config.toml
parallel_block = false
init_std_o = 0.00484
init_std_up = 0.0255
optimizer = "soap_variant"
lr = 0.00417
beta2 = 0.99
warmup_steps = 61
decay_fraction = 0.747
batch_tokens = 65536
dataset = "wikipedia_en"
Each number is 128 + 32 x the weight over its row's rms, rounded and kept within 0 to 255. Layers, rows and columns count from 0. Numbers have three digits each. The size before them is the row's rms in percent of the matrix's.

# layer 4 MLP down (transposed), 1536x384, rms 0.126, rows 1085-1121, columns 192-383
126:113143115142134165170086146102068124128155155105109135168184122177145133167100076085151115161130138093139131124094132210101118149157132131100140098103097106137109089139102095144106148072151139110083128113108125078113140143155105096106142145127069128071109134107134132108172162106100164172084167127082161127092141167158153115145106121115212120136143098125179137115087106104184133075189128149144138110182136211115125178132156137120171202160136128159112139112082108115087111104111161129106159084133094181140153142122112129150126104069159095125135177106093135152131055123088172107
118:164173096101160145119172144066124184110142084145108118171093115171139142121128127116140132144184097158227078160135147087125166135142180191158105118126152189124088110120122175168129177171155157132164147130105149117192044063091123102113126135155162085139075063138125155170131139101139112141143141087167155103081125125084149127084086190140160112139159117114129101136109176165164178139081144104150153196118120105122070078106090122108123128118178149073136082114160136106078094160060097104075171107147124120154121101175107178096143124169181106164136069107091118124107128130126170069
116:125165151096152116102170092157062092135129136158130148158159126100152110159139188134158127199117141113130112152104121018147120153165101186136109150126081109113121084098165114103171134076125015157114167173138157136164096187044093125142130120175126099136109094154161147116138094156134125150097108124116100182118128112131118120153122118113104201163143169121154086055091134156142114139189144136159121106161152126122145110073142130129153168118179119109116122213127116154106132156100170136122164208154094156167097174154095114106104133116169165174176114148113134112230122170122166119
115:125104141131130136145139097047109133141112098089124082148193056086116098097103105152123137127093113112149159114139107106140149173139157202093106148135097134136156089159133125094010182129141105141109108097114080106168106129114109134136059118139136101152113084143148136087116085099158137153111126123104135159189095069167166112102120120155065112210090177052174138096167148125098204073108110182171133160128099109150161079164149187113123100186131074132117103140079193175092134136149130185076147066152134151101116114177193128078124082148083133113133142158116147108100122116120106053
115:179128123147113136097122055117148168185145083106162094158139165146130103081123121104147084169105074032126088134143148104096181101096178122162127126114105078115102116081114123109177098179119052179127142184120136061190125133178106101112172150092157134108089140120167118208180106150086169116122104107124071082104084139145117127124125168076144131120114149128124140121105100175132146072201124119150110120114172077144135110117136098152094181093175162117119101140132236080119121132135162172148071169164217128109143074165116136073154067072104176162076165099117145133198114135134126133
110:115112180121077123137170077155128142166082173096184112158153102116108081146141133106140095187127160068124150120130104114119116112070144139125146172145174148149070096170139121163149090194070124114120141165124157114103136123074143170147154149152149104105129159098140115164078142134148143094128033104169123085082180133112067128098126129116115166105123137191159107152092127089155118104190159043104168122113068120093199144131116118119136163185147109164093092138177117100114099104189136103203128210147156187106168099066146135144130126129107121146103098150081126139118216152155090089
106:109141116134095118176143171111123131170104143141116131135145148140149173100091107092105119167173114130136194129155173121126230132090209137055186092081065073145181159105141089115142097075138150169061181105065145133155091131133111115135129136160118116124062091136146167150116124150166098125140198129114168167122109121160101145153111162066133075204081066121113121149183139123136114131119148100100105158134167153094159120114142126165061097123135104154125133123141138157103135064154148158140134097111175085110114144167092099071154101107111146160172091174144123207154140119094093122
020:201138165098108128095093084124116105145099122144066108110132164138116091117161148145118132120065125134118165083135131094142089172112145159122107123100126112170119099105174122162156196106106126200153131122174112129180130154132127100169101067138130124085126201149102155146107106123086094127124140161142124162128098192154103107141125166057174119119080131137126135127103149103141124120153139127111111108092156067155128192101114173155169137077095128189114118085178149143086097192148058206128114112126116151187097163155053078101160161095073111151104122116122150108137201163118179093
124:140103132152171154067162100147094146115113105136090097088109163104156115144160147150153067166110173186196159108140147159186133107119152175114114133137122101148164087096069168118143120123075181127087099137130093100204179159095139107078110164111135131109141158158172115137164131137197119167095113118126088118140187103167143200112129197091138115128122111130163120179102131085157102162155167025116113086111136107119152134145132130091143087086157133111075107115173117121154108155130167136162109167078157095114096064115129075124143181110142089103155097172086121132181065117134182157
119:142091157191093103171068169098142148129094155143111142109139144145148154100118150128159117108124152138112140106096175114218126083127093166080090126131129149171148121101115128149162148142126077157124154113165048109068096102104066122149187103114157063114124085155172099085094098097152088075163141188106115087133113107192108093149175152116161134138137107110153101143123132148119143161092144111080123178136116175126156158123128129123093088104118128122105114132089121060109134133106167110090173057102170137107125153110134127189115169107178146106149170129157125117160073079149159149
108:090078126092096203119174109160187053165107111245116113096130140170127121134132136072131121147117151114128166090143147095185103091103108104111152151102099136151132093108124147129145211132134121150130134145104095107064089107132066136125165134147095138055086166094199172138144119135093144123124154120093063123126116205046093117122128149109113125134149119079148118101145127125185126135078076170073160090091147162143089151114149107077123154040132148140124110069152128160115151138149133124206094137168138135190139113159122131117107148133105111117116088121099088153057126092136182120
119:162126161139152111159160073129100109111197117125143159117155149141166132177133153128117160102155167116136161042092137139142101138130133139152146118121141105073121162072073133099125178104134113121164178109180115101101083133116083070136090092177167155087121074156093146145123150118159148202159080185073114085180099121102078143165151111104119147069175149131123086144134092115166115099079126129164092116129151141123182169147129125175129135132159129142103104064140125157063174173111148116039150163113153070171147148143138093163169129119195082174074148157118161129184094162130145159
120:126163162091157122156121175081110086148137106092094182129153187139102089091127110083119117163155120146108122122127140135147149173129126081174104143081137159107086076146114143104120170121153115139081158176114139146116174173106143122124117119095106155090121087183155128100130120169159140092119086184124047133153180080103094155103145121060083106108143153159142130110133161072141211154089143071098098173203176105139159117129103191168114103046146132175144144133121102157066152146161160110145093127131162100129092118117141122077128108087134145102061110145101159153167120109053119084
124:142153178116142145104124151151143156144135107124088122097167112149124173073132148113110128155109105096152157074110132137168129117046191142080120035098102181190141110166115152177074118198139135059131115168190104115034130142116141134137117131145145195107115119226219120125131140137114131109091123113145146084135134166094101142091081149106117090160108140130128086148090110137084158164120152106161127139104115131096121103112091132122117122152161143138117113124108070115078149063127110083132126058153106145189106152096132143079161118124137114129179085133105092177105091121148067098
106:143154044089102120148114159112087093163075116152124135167114145153139127169102169121100157118152125149173186165144140115163158160137105099109112091160139153045160193082111138071146172118125078108056157149159083137124089121071146152130178159197089117160114159128098157152163119171089136157145146130098199120095167115152109078095145193117125123128114115164143091158123178080112078167192096094132129081158121094134174117118129153140129100093161132123119122174127125172120090161103149123136105128103125099133086186128121126163126205141095119188075163093140063101178156126130145152
118:065104135120120122125133150174155111142079151151126129154174130089109080202151178172135190067175129124132115129115161058123111172151110072183128123096170155097056101101167147132125138180124180140139115206195172111081118121113168126134084137064118149202123173077118096133077111130125117123101153130163212094161144165140145164081112168146127079104084133112173156121121078110128106108158127135110136123186066112124140183101091098185088079178121137117158123200185142138094079134177118148131182178096147100090102102149097097140153147203155115073093137121112130134163136146103126080
119:089113144164208098040075134197143109118153135118066101105137153110142174094130157182135065097120122144065094157147148128118172118085120056194160060158105143113093127118084158129164142108170153107125144124127142093098131133164148128170105099130127194119121114119115137194159158119100140182130138108129137136160174185142105130143164140108189124125099081086135061138100115173157105159088145116083067103090121117103119184175095133190150047087124127096125154102148077098077136150133075135155107141123132096141158116090153167125167146137124147119165093137135182123052146109118113099
120:137182140121143132186098083110115076118111114157097055143095099165093156130108136149105137189173139085144111119164105156120148113158157150129133121146091184127087132126097128129167153126126139099104155123070152077205124142136110126121184101207140162159100115139111127171125230175132102113111157118124189128127102076085158074139151125141142163115165127146101140142168067113110122125103119130150144053216148127121096158100151132073154186104155141061129099136164135040117064209077143101157138115122120172168123066152111133112142131135149101087146125164156084119134107138128144169
105:127142109142155129094152148157116086119166104113169107110134133132086134097102201154157131131162160118106136124136126088098120097090124113146100120138081108152091150112147171152063165140122133147104119110099138113193213132135086149186135076133090108155186098127188147126174118100156114155104095103127032095126146118099147169147095098135177124115089098126117086099165193097146126183149109166121169129116124143063141113154139157136197126144098114169098134148123148142153107111185136154159105109147152106136157128107109140138144171164134098087126074146145071101102148122151137133
115:141130131166126123134097127116136167097109101106114116126133133167155125150155162110196114090167121092131109144132127150108135136136151170080125067178190167081117112107194120150121112173111123165088137210148144117168110045143156149171113137167095147101164142137108107101090071143125133072126131182112146108188153153144122146132203142103157157096138140087126103147098144130116100131161132094177211116117176155130147119156139100191189138165197157158146161079158109143088166124150178113107150134145166165143111068118138192185059088134112084124128069161080174136102122128163123051
016:134141138091120143085133111151181126148107129103142134040105131141095110144100144127125096171125094124156186160112194120137203147130135145131170078111107150120129186069110157157146112170108123175121158130115161160102075163043130129113174132171130169136201103160143117077183107127084125157116114194056155118135160134107162132212155145169000132161083156090147128106065123110098120124171096096102093090102126085141138075050210125146115151096135161200092169111135073131111134114134126174184178151092168114146125088057131217057140109137119154150117134154125143101109144086107204120
127:103188083089066138142115120129120144108076143159150088133154102138126135177135150117168153094116127112093107092121119126102087132133117132120090102143132108144141071147077180057077117125115194164067145135107134124149190064098149127127153074147106123111163110126147187123177145152144116034143114092161123119164103109158120134134065185110175114082106147132147147110124198125174178144069132159127180074111116156148132185092124126173153098111179169119105129180197141153107054135119161141106137114133159159111088169111152099093192124082148177206122111091208099173071191136103131103
116:144125125107133080174095186196145176156102151120117149075191171125133123117134105118098080124152066136170180152141193093148097135160126122102119017112087126103171167133182140176134173087120119104129117137093114183085109149081121180195141136143169163122141122056132124079154167122118151109182109172115126128069112161134148144165084107161117125111069181137150123109119132134138092153142133103170156135139113137189106174125146101108194063121092071098144154137204126124115112083083169165101111076151131106092147127124136162143098138121110191131146132160107118154156135135116177105
024:054178134081142183176164099110104102131074123073153142123120078126101210134131084018111125144102148187167152095158123121117170168120117096109142142140121145128223172170148134145073114143145128107091133152094114181088100079138136137088133112118106137160147126097140145100084143171130179127115135138110081142130093117142120104125109095090109095122135141116116036117134126154107152102101150168133097124115100120071206103139188129151129129103130150113116107134127142173131164093141154141151140105129125087115117118152100176156138095112157097085158207119151145091139138137114135156
122:132119145136146152135054142127135114136096104144207119134132094164047134119114140091079151168084160154142112119097098095122053186086162110158129130160143194109114063100160067177129154083148162152138106160128161097118130128135150128148135141102176175117146197111139168124181172175157094115126102126151104155148132147128077164118135121164138082139123118138084144153123151122129183130122113055088108140131157122098165181099141107091179124141143166120058086115207169201142086148154116123118102143125118134041111146092145171132105127133108116117152141146141108141104093121121155139
124:110094107092088095102160133060105146131149108117124111109130148120157091135181115087117140156119103097086156096081090063173208117084128137106105161091121148158151130135140118146141139142184121156162094100103169132110153195079151103150134183133112096156098163128107153154187149107106140137170140139152101126103087142144124164118139174102151100161126104142168086101181124145143073148121131108095097137080151105140162192172141198085135092077112137073139146103075099116125128087125142096093165107085160166110115184138127149115132120131100141060139107083145118175112180108141132105
121:074127138116137104136186133178105151122146143126203136176112139119105131147116097147129115058134076099164122116143157087109116113114113102181101135086117143149047100082121132098135112106148074094169151111153110171143130133138109128103136192125121172098110145156106129097165140065185153160156099127125124127087182122131101092141128117160117111138067166149159106061112082170151121148145134059100134109134090114145116188151093120067165113111126141160127117140127077104197145094078123145113132093173080115125120051163053127122127046141154146096080133117090158132073117128118113123
116:102137150087133124159106166107155131128086097127125180165110167109169095112150097122168085103133098112152140067158154074150119148028162134100108056112112089112106110154142115157115110168153139110125150132151134132136142045216127123156105137132097129146050102196145175144176175121143131149116163115103089068192109110185125074110117120137129088140120125135102097152077131084092104104121120103121233144123156141142115092085126086134109173118173121155137183096067151119150107067031102105153119142065109152124091141137097179153156158115136126152097190145093117125109090128131144166
122:134144136086171114090093129077140089148171089177138152109130150123147137144081094104124146146181083141126143076127163124103139064163107187147110136075132131122062103107110153108095148111094085149119140127093156137102105149191176111156087153159129088140132181039116081139151110100143130098171079196160124141126147143150165085146112172149182143178083127158140107152129188122137066133098144121116156072107184123112125131142097110118157111121149138086106108098082182148065156153050120091115168176153139137107088124098124151157105148075124181148146176103107207133072152198127151145
111:122130156133134086157144177152135169107146075103164127133131131100162097192093188106136197124110148153164141091130111056133173123160136109118151090118123132156143084099188147089057123165146129178169154104132179110087131122136152136087152152113201137152129077120154158138120126136137136132119138076136129115132170154100113133114186127172075118102088130118155155173101077135173099100129121147126185129087132170181134112175114102123105150145131129086125129096060062044116171130105112106165195118085107140084146178106104116134123100077148117101125141118178112138116115119123077126
105:174164127137093163161114130211129076111177144140117110139163139107134151121088142117101101106114112142212111150066176069144160101166147072180136168081099154127098159128149117090181155126090182098134145130094164155110092104163152061157070129161098111136114089160124132077098101182095075055117152149159132157079150093130110087159134140118124201074094147143133146124194203132134135096075087135121139038139122057134112138169150135139173153112192168134067153094114140083085139145142146085161118079148091159105138094121129213099124107091135141147138097089149066126206084154135135187
108:177097122103083162124160151123108146097114104109121123066134107193143155115134150109107113133116158136198090081129074099177089071161129130142085115131121149146137177118210162085089162144134134113118137133099124130118119103101131078138143205143062225123141151119128116163138190138151143153147098127162066087142220125176100083110126144116113110076165114177137066105130167146146114122098077128130079126110163073115057124153126050165149145121115124165121124122144075115137094116133100118111113157131140123164130104156173147067132081128056141116106146128117126116152126136175166143
028:089134120153218133089183162113216217067141102071147096051158101123084154146051118116130114064137173142137125095125103121149140134148090090118119103141127102114110117146115167139089113138198132146100081119110122165167085178139139119133116107128062144117174104107138112050103111097139133151132085085162156159057145142085169117149138171114157125164086159123130093121075075190127040138107066119133124134115068163098135149123104124090084151124095127125144130149135143143106068171104118089151148097176089205112120143130157133096105106129111083180133172098132175165163137109138084139
115:127182143106100127101146135126164139124082114239129118156125128190080153156082189140219097212085164109116103122152132107135151092103121120087120083122121116142083159129074110113126117131105160160099159117085128088075104155055148096112114125157135146167144090151150083128090072092123131193192099142169123053130185195105166094139129113147139136151109160145147085128132175171125131144108121108105148100108126169129126109117091103148102151113155140111093100120136099099109160137120123131165077125107109173154128135101121109115178108106132130093092192218123165155115135121130145081
116:179164172116086106130069112109148170134149170105152150114123113179156116136127129190184089130157123130111151171105166148114136156087206159094132136152140147146122156111118112081130087131080177165160179109144117123088166157103159164117142103110100108112162124093200130104127092093149165122152153107071139203133126118103080094150146173123135115155138112210155085126135079179092143127102112145166132073122128172118149107081039073115085087164146105096134173101130115189102114108148139169133125140105148132142141055152090154130173098068120113143149168148127118118109133109129097114
101:141101160106101123126097134123132139154159157144129067143139117167124131123120099142135151130089160202192123162085172058134176139032160050153176177092107175136100171123160159166145098093140164080140139113114160113118052080114121151146201158194153081170122172160139143116114145135136130097205137165132066082079183154069134106139134126110110086144113186143132106140154151118182172128112113137148117148078112119116112122135147170139168104162104134053115160092121188092110091110125185127122149103111136136114138137151137146110143112144150132151137085114110149129077129110121130104
117:156054170146145093128113110082141162146047095139200141118201188169083123177137171143125091141178083154126112145125147117138161056112098146101098151101181130122045101150127152150113142133092164105170177104104121115084095158089158139164124094133123154117174114115142149158079105139143143133158056146122114113152138148148056131112084164086155150109134101136190158149104207111114146109106122090168142084085117123155067098134104121104127137066165137102123123143109129101115067139134146130128100126149107104123132150148148066183114176140157082090123171124160143126155118131218163137
# layer 4 MLP up, 1536x384, rms 0.128, rows 1086-1121, columns 192-383
121:112111140113111093081123125144100118125129188153153113085070048105107114107111179224125133094154083149110122099124158133116042114129111121110090126121137186103151129165180098148135135106140126087118102068178146138124142134138147114108151147094157103112113159129103105128128100083148102114138147113104042158131107120184183123132114143161143164154186207129079107104186159154135174109164116141064139086140166220172087116145109095128107144138179141095147140087085124171090137161186166130158141108162141110196120126124092204113131161195151144142143146139136120154109088136113128148
122:100077088113092129174116132108099146124175139168147173139136141088122153078110144208171143175156144178133077143069087160087124141104135159110139148087127175100124119135139180147159115101090119136095107091128103136111128141072114145158113129177131141159163133103160160132121145077167169139079136186119139163108126107133126099099131112112135158149117115114107157187117128105156176112128176179129148117154141156104112141132152187130093150083158127133128175154153078129086111113160138133160110054140096108180237034115197186115147119058074145048167089052140102099096135175157148113
115:105142125109161181143149127177102081115105128120166145107114197125088126130121120148165137113125114208176135122139166100127097129057090113060125178164125129105105128145136083110104123130119088127112101126139109132157102126134079128102150063135131112149119119139120083164181166155162094133120152131125076119164068069146180084102198149104160101106083165132127147128121134160087146126147143165114129147149154138164065105170187136126051134122134120145129075087151188186117102200113145207094127064112116182021138185103173168066137128144154075137179136174121146144078131141107103169
122:143175120146125136103143142151143170093132198163122173134148135140136149161146063038175140110081178169102079162172176139077165120110132127162094133118121168117155114147113108116200174127180118149162132172131077142129126175142104145193134086157190115158103125141163164136091169162073080120142208131129130069161076127176103122160067143162130121181128131091166142110135141127120090135141113159138143162165107132081128155147155124184106088102078137071113127133151110107137200090165137123164137198146140123217084180076124118128192130055137099158107128182169164148125067120088167142
116:141087105137161138151106089127111171072212136085098123189142107110097195151141153111160092150106129126141147147142159109130152166047203046149093166160117186128137168159152134114185112090187123158094117109139128113104170184164120105114102137152137130054150082201103153093144118122153106153137146126071132121148183122126121144107105132193111101144136120091084108122150185111146172075121122124073166129172116175144128136164103091115095144114149072149108150141084060151106120077174143106094148123102128146122172129072140154164146148106010110072109084118098121140102123106089157106
102:099156108124145192177132145169091122113195111161119169169127092118173128159127147128135146138157095127140132135098067150128046105128122132138111182115083132184159124073093180167144124162102139121093109083092149119118174056109079154132122047021123130156133127094120129136159143089115167073164094139120146117117065129144174136119092209076132129146086103079106147078137168126188090173116149137091156103148104115045090102137145118059096090117098095119120088087074137098114171150115124099086168180160076165131122161098163098137126121165196177156142132170165161150095115169080123122
014:119141090148151147116116170136167092102025081165149094098002115152129095088142062119140090178129114117138101150114093115098095157110136176112234148177161121109130189155155080088151124091149150153139135141107123139086123118150132133135143143150142158150103143140141089125133142147101181054153145126137113187128096103104136132090109141083113049093136128186102166074130164234077150138114129198113100144143160109131140079130090210137156166142102154118166108119101127176127159174123070125100148081090171061124099131126174167156144125145120134128126107157130088113092083151121121143
126:086175135148138131170132106152114137074107153081159209149149154176136188140133128162142150137118136132121114074098094133166121146152154136137181160132189167098120126134148132135149160044112151075174144116127154126112068076109100136148103166144180147129144171090113109175118125197077143191148107141098075164211160062163129106075130147156101109150118089139092158132109113129146114136064117072104155155107129101187138188116077114106137112094142161171126099188150120112164126159125114204115115137139126125109120161109098136152106119078171114116113122176191087135095119157173111155
118:131101118152133157135186167114164067125152137100098107147100143095106179125131120158114145159145112134127125113129051159136217165081127159174191168101150147104123113107152136103164134136145150129168106136123083091117110170120132203143118099140120154103124119114061126111101071137138089114168119133111141144146088177050144135109174139107054109062147141114102080126142100160148187110120123139130114129091052155156175136165147147066118087100101139068163159131092119138096131114167159134087131125153138200141113197099141105118111134136084165089105159131163081199116135169087085155
102:101107139162127182128151142080180130144087188174129055102010132086131116115152096150180146128138128127156099141127175077144135047144046138078166120170079162167123119143147132136183165146175151158164131132117089119128118118151106161124140151102123102091102150126132178037107143121133166064120123126140110090166147123103160126088134129087087109125091090083144082129130150138133090096093120172117080091118087120088130140131135133058086057035162117149160061116169176177164134158145118166149155155148186141118114095149113118106122125145088135130163139173163144164109086123166108094
114:103161131139155170178146124120131144082183164089100109146090137068118103148140132171180153123091093153098201136127187168134086098134076126081176092173087115138118154133152097118130118212108064111138125111173096107140104098147157125111138111087134133158126171111121053217110112134100161170080146149110084135101148139111103127142165063082152117130155138140118088066130118112114188186106091143139113132125054145124137135175149108114104144124043087117124159110132142180149089169197145132068140141140104137149116172142143129141175137140114170178189196150057151093154133207146173146
119:178095122094114131134127105099112085120099124136102103161153069068118128124181093129080094105120140180135096171171107224132157108096124137128143135107125125136140151189086093176106105089154162150051126096158057201129113166125170080112126117105190056129097173145137078094199044123138166146075115073160171175124128162131143112115096153112136153141180178096097174141131129111106117161102124179137149138166129120101121136142110122163134096125144132096130184125187150170118051177143140191144155116179109186098128166089123093146052111138178135161100084149119126110102163103171146130
132:110155077140104089068155106094141113158145168138102115115074112138138180118087134094152159110126149137113083171054112162094082183113102133126143116148133136100106084136124091140131121159080116129101087114173138158138141112169108117137132099082157148129141165132107116125113132120137132135136133126099114140161104157108121178102132146190081177144132190113124138138153123143122163170134098156119138135089158102139099143153154097107066127113093159133197151164175108194139137164153131201099142067079125127086124148155112159089087181127149112153141175151114138172164163165101120085
105:139118114124176078060156134148159107126196119114069121138169151151100095110133116137139147117124121169108109142122102179073122144144130157115138128132168154106134091088115144100153070177156016175150117139160124090110148083183117124117148177147129134162129167115118170161138149135091112116099114151088112109169170153071135124090135116111148116142094212167134095101091178118096161188195070083165135058142094161126123110158110079158083083145140118129150167143173141173161158213181161124087156146138178107146116149109102109184164117131106136168157068105166142156090143159140124158
118:098139139112115131215139109090091125160140107089103153147079151128144117120107136068147153152065130147118106125105113143106099124128127117167099104180160162104125166173077107124148146043130153136177113101108099177165064179119067105114145105181151114064132149134105104083108135093130147113169178112128114148215133140175149157093106158190109122119084131141134139139125089135130138083171092138122127184151125080194143164204146132095091093159139113144092212128131164138113129145155120145097115093112117158113130140142140130124123187078188109132126151154129108071065061112152160156
108:120123108122170112144086112117121078130126129124142145157172150135121158118153149143136144113129152108060130127180192114105133186092121124186123154152136118169083151121191191093167140154108063147150087113137111113096135196132112109084142137138150117127105099147119093118120081107161173085098197110155100149170125159190113165140120070102111077165104097154100086144079177150144160161119095103086169089122072098116170200152159076181119142137136204138181109115180052104119161152133115131177132132131155110127159184095119058142221105095143136160113154107180132047089119115133160127
120:088150166182171109093152155118085140176088216157124105058131173134099135135088133148111126136154052110099108165134148165097119063140135134103142126161129170145130134173116095128090090163145194115160093133218092112113125134081132128104128055101163148112076119119071136052182148180126129182164178135083073141178154135132159130132127132143132093050117108164137156165144111097138148131109095129144082132126130134080098106110133071163098161128138121219116153129118134135153198107096092099134127111145115122077121190224128158099123079130074150108147156092119146114127109101192152118
105:096078161181162100129104092124123073109173137126128139118097155134169077101109113132083110101103125135080112119113155138089146104188077066072141110141105149121103136096127102078160197109140133106218143107107127163209200107148139118151140163157149125174153152098164156148122090075101134109093187169092110189190170198146156146098182170137088118115124164105104186122121157165174151116143132100101174109067154190013121140121148121107116129149107118136124140161181126117111145100164160146079130162151146113136181115081100122084194153108125160129094139125125140081102091090115129124
114:124121115061135093137155111112116135101093130192136077168144103102113150178117150147108100203131124129105176112172140118156155125077154139160129176101152130098131085143119151134109160149108158229202134134151121114121154124141082161084102131132159120089138185127139123080170111124109086099125110168119161097157140109214202109074079164206131145110105105137116144123112166061141104129100116112169114180162094202109143202143162147134104121141125131153150118137124127142127124173112112106172169116145140118114156120093116126181110150143162130097149117170163139187115169130121091081
022:142098080149156158151129110122106165163147175094112113143195194138161102124116127090105125102155210189091143123084163077140127190130143132085140155114133074135173142135137132169237120133166093156183130107109214137148134091136101087133140096125076101126185111153115137150110134141150139151191143142122113107111135137076141136093137184066143120145138146166117091117101110134131126125115188179145127141200078124072070160183137188074182074150110158131184136118071161131140154124128116110113127160121177094164142124145180083125144146123161133124117096141154123137135102188114070134
123:131089126163126098128129070114130102127110147186041089128142134147172121120149094166103143159176135102167105143129125174124128122059097130133155128110148154161158068190159173122166130063120191144119075049118158152152154089127135137141139103087224076148117208128152023091142112132118112138185149110114140137131067130121125127121138121103109118127209106153125127173126157165132146163155169108159138192130101158133122161153123142156103111087161143159204152143159145146097147081149120163170135138153140175159105183121167114120213123148156146143105134100160185053097123112094102142
114:165147109111172103072115157108156173195143103123099089108146100131142168136132104125156092152137088165095071124039107143135128155184155110118165099140171132137109106114135134175128108106134062118094095119084114186173138122177145165108157152157117192105160133125080122151120169163111097135153094077124189084112134178142182128055166144151088165110110077125116140137120101192061077101152166180097075120149111134132120156110116128136197110167125196112147075134060174141183095110069065118152107118147183062138117138131151151096101135169148115112143131155135123144064084135089083114
020:119135139149117153124125164083062109146116120149175122115146152173192119181114097131138121105177079118079119114130064133099132125136189118061131156135142078140129130092168130141108147153123137144130151090147131116118129138156084166163139128134113115120173189107075159144050108136127139107181183113111151128077182098158065112046103120161138131145143148153121092127090109144133234133133098118072130138117137144135121146086109134135125175150107100158153081124130111121168143099170166104158158134162145120110161122213166101085124120123146140214121109146126121087130094133194125139
126:126119128121152103176164161137100125104194148148139150145129169150125102058134089126092142133154158128108145118153133156085173099109097074088126128085165082127096125101138129092104087143078117091067047139158124089080136117113065130103108137136086141202081131133112108185118166145138088135174121115099090079105079158058105138137109105100060138154138154037119119187121147126136156158145067201066143146155123154110106150096126116088153142181193112126146092133180143107151121093145136074150140084132083181084107125088163180102172182164157059128069116171146159153097099136149129154
117:171167169151113134080153141146139151048133125086073095093112176156125124145143087134146081151120083122106144173132126138139141161166137155080159142160182146109121147157073126135155147102106091137081151155105066088109099074156123116185104139126105109147115140113050154135139166139130172133186155128142121127158111093094114130129117119085150063159114152124172158082118146123106125104108171151126109091118122127082131134129141097151108052120113124113102171187163135100079117164112148143179161181174125108106082161112104174126171129175058090137147125155095133082056107063175126109
114:152105153091097112076131092161130142118083126136137152116136150049145110162184143130121105076147155128133070148115095094131162102118151175169118182158129170142124101133132120070110197124107138129180087133099109077209144118070156162136128108118112186160135085099101106186127102181148095084114124146090077129169119102147150163070179093113150120149088172129162111133133073134110170168095107185099121065138142159141144108141091175178099061122180130129098136203092176100170157099140124113071152152110067053169089115139135094147091157130124066125139159136128183110135187091108037156
123:119126120144133074103135143135132105205106112189123127101192064078130105127101121117137091099120104090129103164100088134131125111156092142126112086176142080103121098138137133136076179134068142190170123155140155133146095127100047126111170092127126088166097203107132130146122127134190125140139148085093114097099148141116202132140161160192166157108122099120153091153187165146137196066141145163108130114096105158175131105129135147105167119160139135140110128092124161132159152120156069115076131089131166142192162163101171125131155116129126109144125086073122123140114096147137162168
135:077137105114177141093103073117154097075130162157168138105132156124116112108074081184108117106155105105123131096102086189077148136141155112096094183117146079078131121138057105112138091092121171088190130105119113119079169054118125136124109141121155156137142181075105083085121135158116178158146171092111079129087104165137163120100057122136107152122146151119097177124141117099154082128151160155104182128103123116117121137140106116177125125132181202138106154059110151157096162139120156200135146096153178141127119151084130123142095194127127195156121083131145171157110150133094134175
112:130117145180152140168171131142137121147181129143161112122134142054122171097118174157094125160067123124153118117068094176179151057104137119177118200127120105113126126110148158069118124120188119140081186139077162102124126107151084075050119133136192175106158129123156126107114132148124112128185114129149106063162073164183145098133176098138117157091017136051092168162142118145152158173125040141116183104114153137124077166129119098124096087188156135128173155184137131170131129127153131160142111130101196082091150112145150107169057091146113112104165121098132162137138105091149118177
102:085061108115118174169140097124152040059121138122079150138141174119137085092141138134101157122107099139079101183075170136109167079129109084106136142139076140098186168177073129094149132077131149140151112141126152142161165119144158162096122143149114099091123086157098129134100075109135073137155130104124135211135106079128101110219176133116133215081162094144076135107142181151090101164121111123122110112074108098165094093139183152129119124099165118140210165153149159119129113155101121096160112133190125087105161136075135142075148139146125094151171169138152116113111103129122210118
115:077113148159114139164085137107134162140073162099101117149163142088161106165161160129077139156171104177078071083127117119060084126134111134151192174134139125164196106148156140111144112153184152135139163130126112147199103161126084178117176111165153153147107062106125123144123113145092177064170125173096094138099106126131129116093088145119141128089113140148129108084080073143131158147103156153147100142103100107138134112085099158137162068104139125216053133183109179130127125183127110135121169169221126127151147147163151122114067146113144088130107190114121110042123176139122200126
021:166087125155090159115070135100110133110116179115148137089140137140108124103105101115149149114127131135111065101124135056149091107199061126139123139108171085138114093108118156132156108163135116098143122111129121124134110053138058121148135122191134108178165165137110202116138113123112175112076101100082164063105084130130198124092127143065068208176085094135137144136170111135140139116112193129109110165158139049096102130174096129155116119113086129160188170101140133163143119118202112134172165128167143178119123079114173181126107157125121089102165105158141127125131165146187128156
111:108078118161137103106139165118125096127107116082138058182070162087130147131125145095137122200073126149129108114163128108128142084169116125104159147116131064123090131119078109111171068106148077109115150125223107161118089129096100131182084130099047140166111160109127143123090177122085129090045095145164173079099059173121089103095125107140161059103105089132166118128172133117142144156107189118180111201132111110125101164169101050106098136077157098150115111100139048126141153142103174133136099153126146140112145085107131147124128115130076170159110060102055083094101116103152079105
118:139084140116163076129135108171135148123077145097146134145112148097162159154146120149135085101150111084089114152123132130128194076049194107107124136151099117104141151134106120098170104159193112130122114169123126136154104111149087151104135207112153122123091096130115113095110149200168095054078133166087134108152109177120132135119140111128101123159165160072167134131153116121168064131147148110135153184146154182097155131126098113127194075172130168114178093170146137112141166102172020150096138126143148212112159109104081102073099146117212120100112140100170128157114086138128095131
099:176191072117138091127121157092144134106099144134103117191123103074129123152164160177158177103134138082136145199125115124105110150151131149144072161149140133141074143116132106126141128043094112149066122144129124125168124116120098097176125106090125188183158131093152139082068139117053158091104093178063178126123129160183059143125132160130181106133133119061126146114160093169126148161112129071166124143090093123136107179136122134123136127108085159115118172141129140045172108169119126115157107137152098133144111138137071116116109151112079171141166124099122142134103128127153091111
131:090180091165095125129123089158196136153095169120122153118178173123143132140128088126190189120127166142131122105149085128140101088170144108169134105126162133139125175147114131151097088163108141134147075138167101170173178153109121159134133122153148153077144067184133071092119130070171141127126117186149089156205124098175174103151115086164143105117167076118127105081139085152180176149124121106146099145119125151189143126096154116108062180135102120057156171067120069117122111107116161102123149128089127122083117183034160069160130137096084142050143164177130132135107154144149134111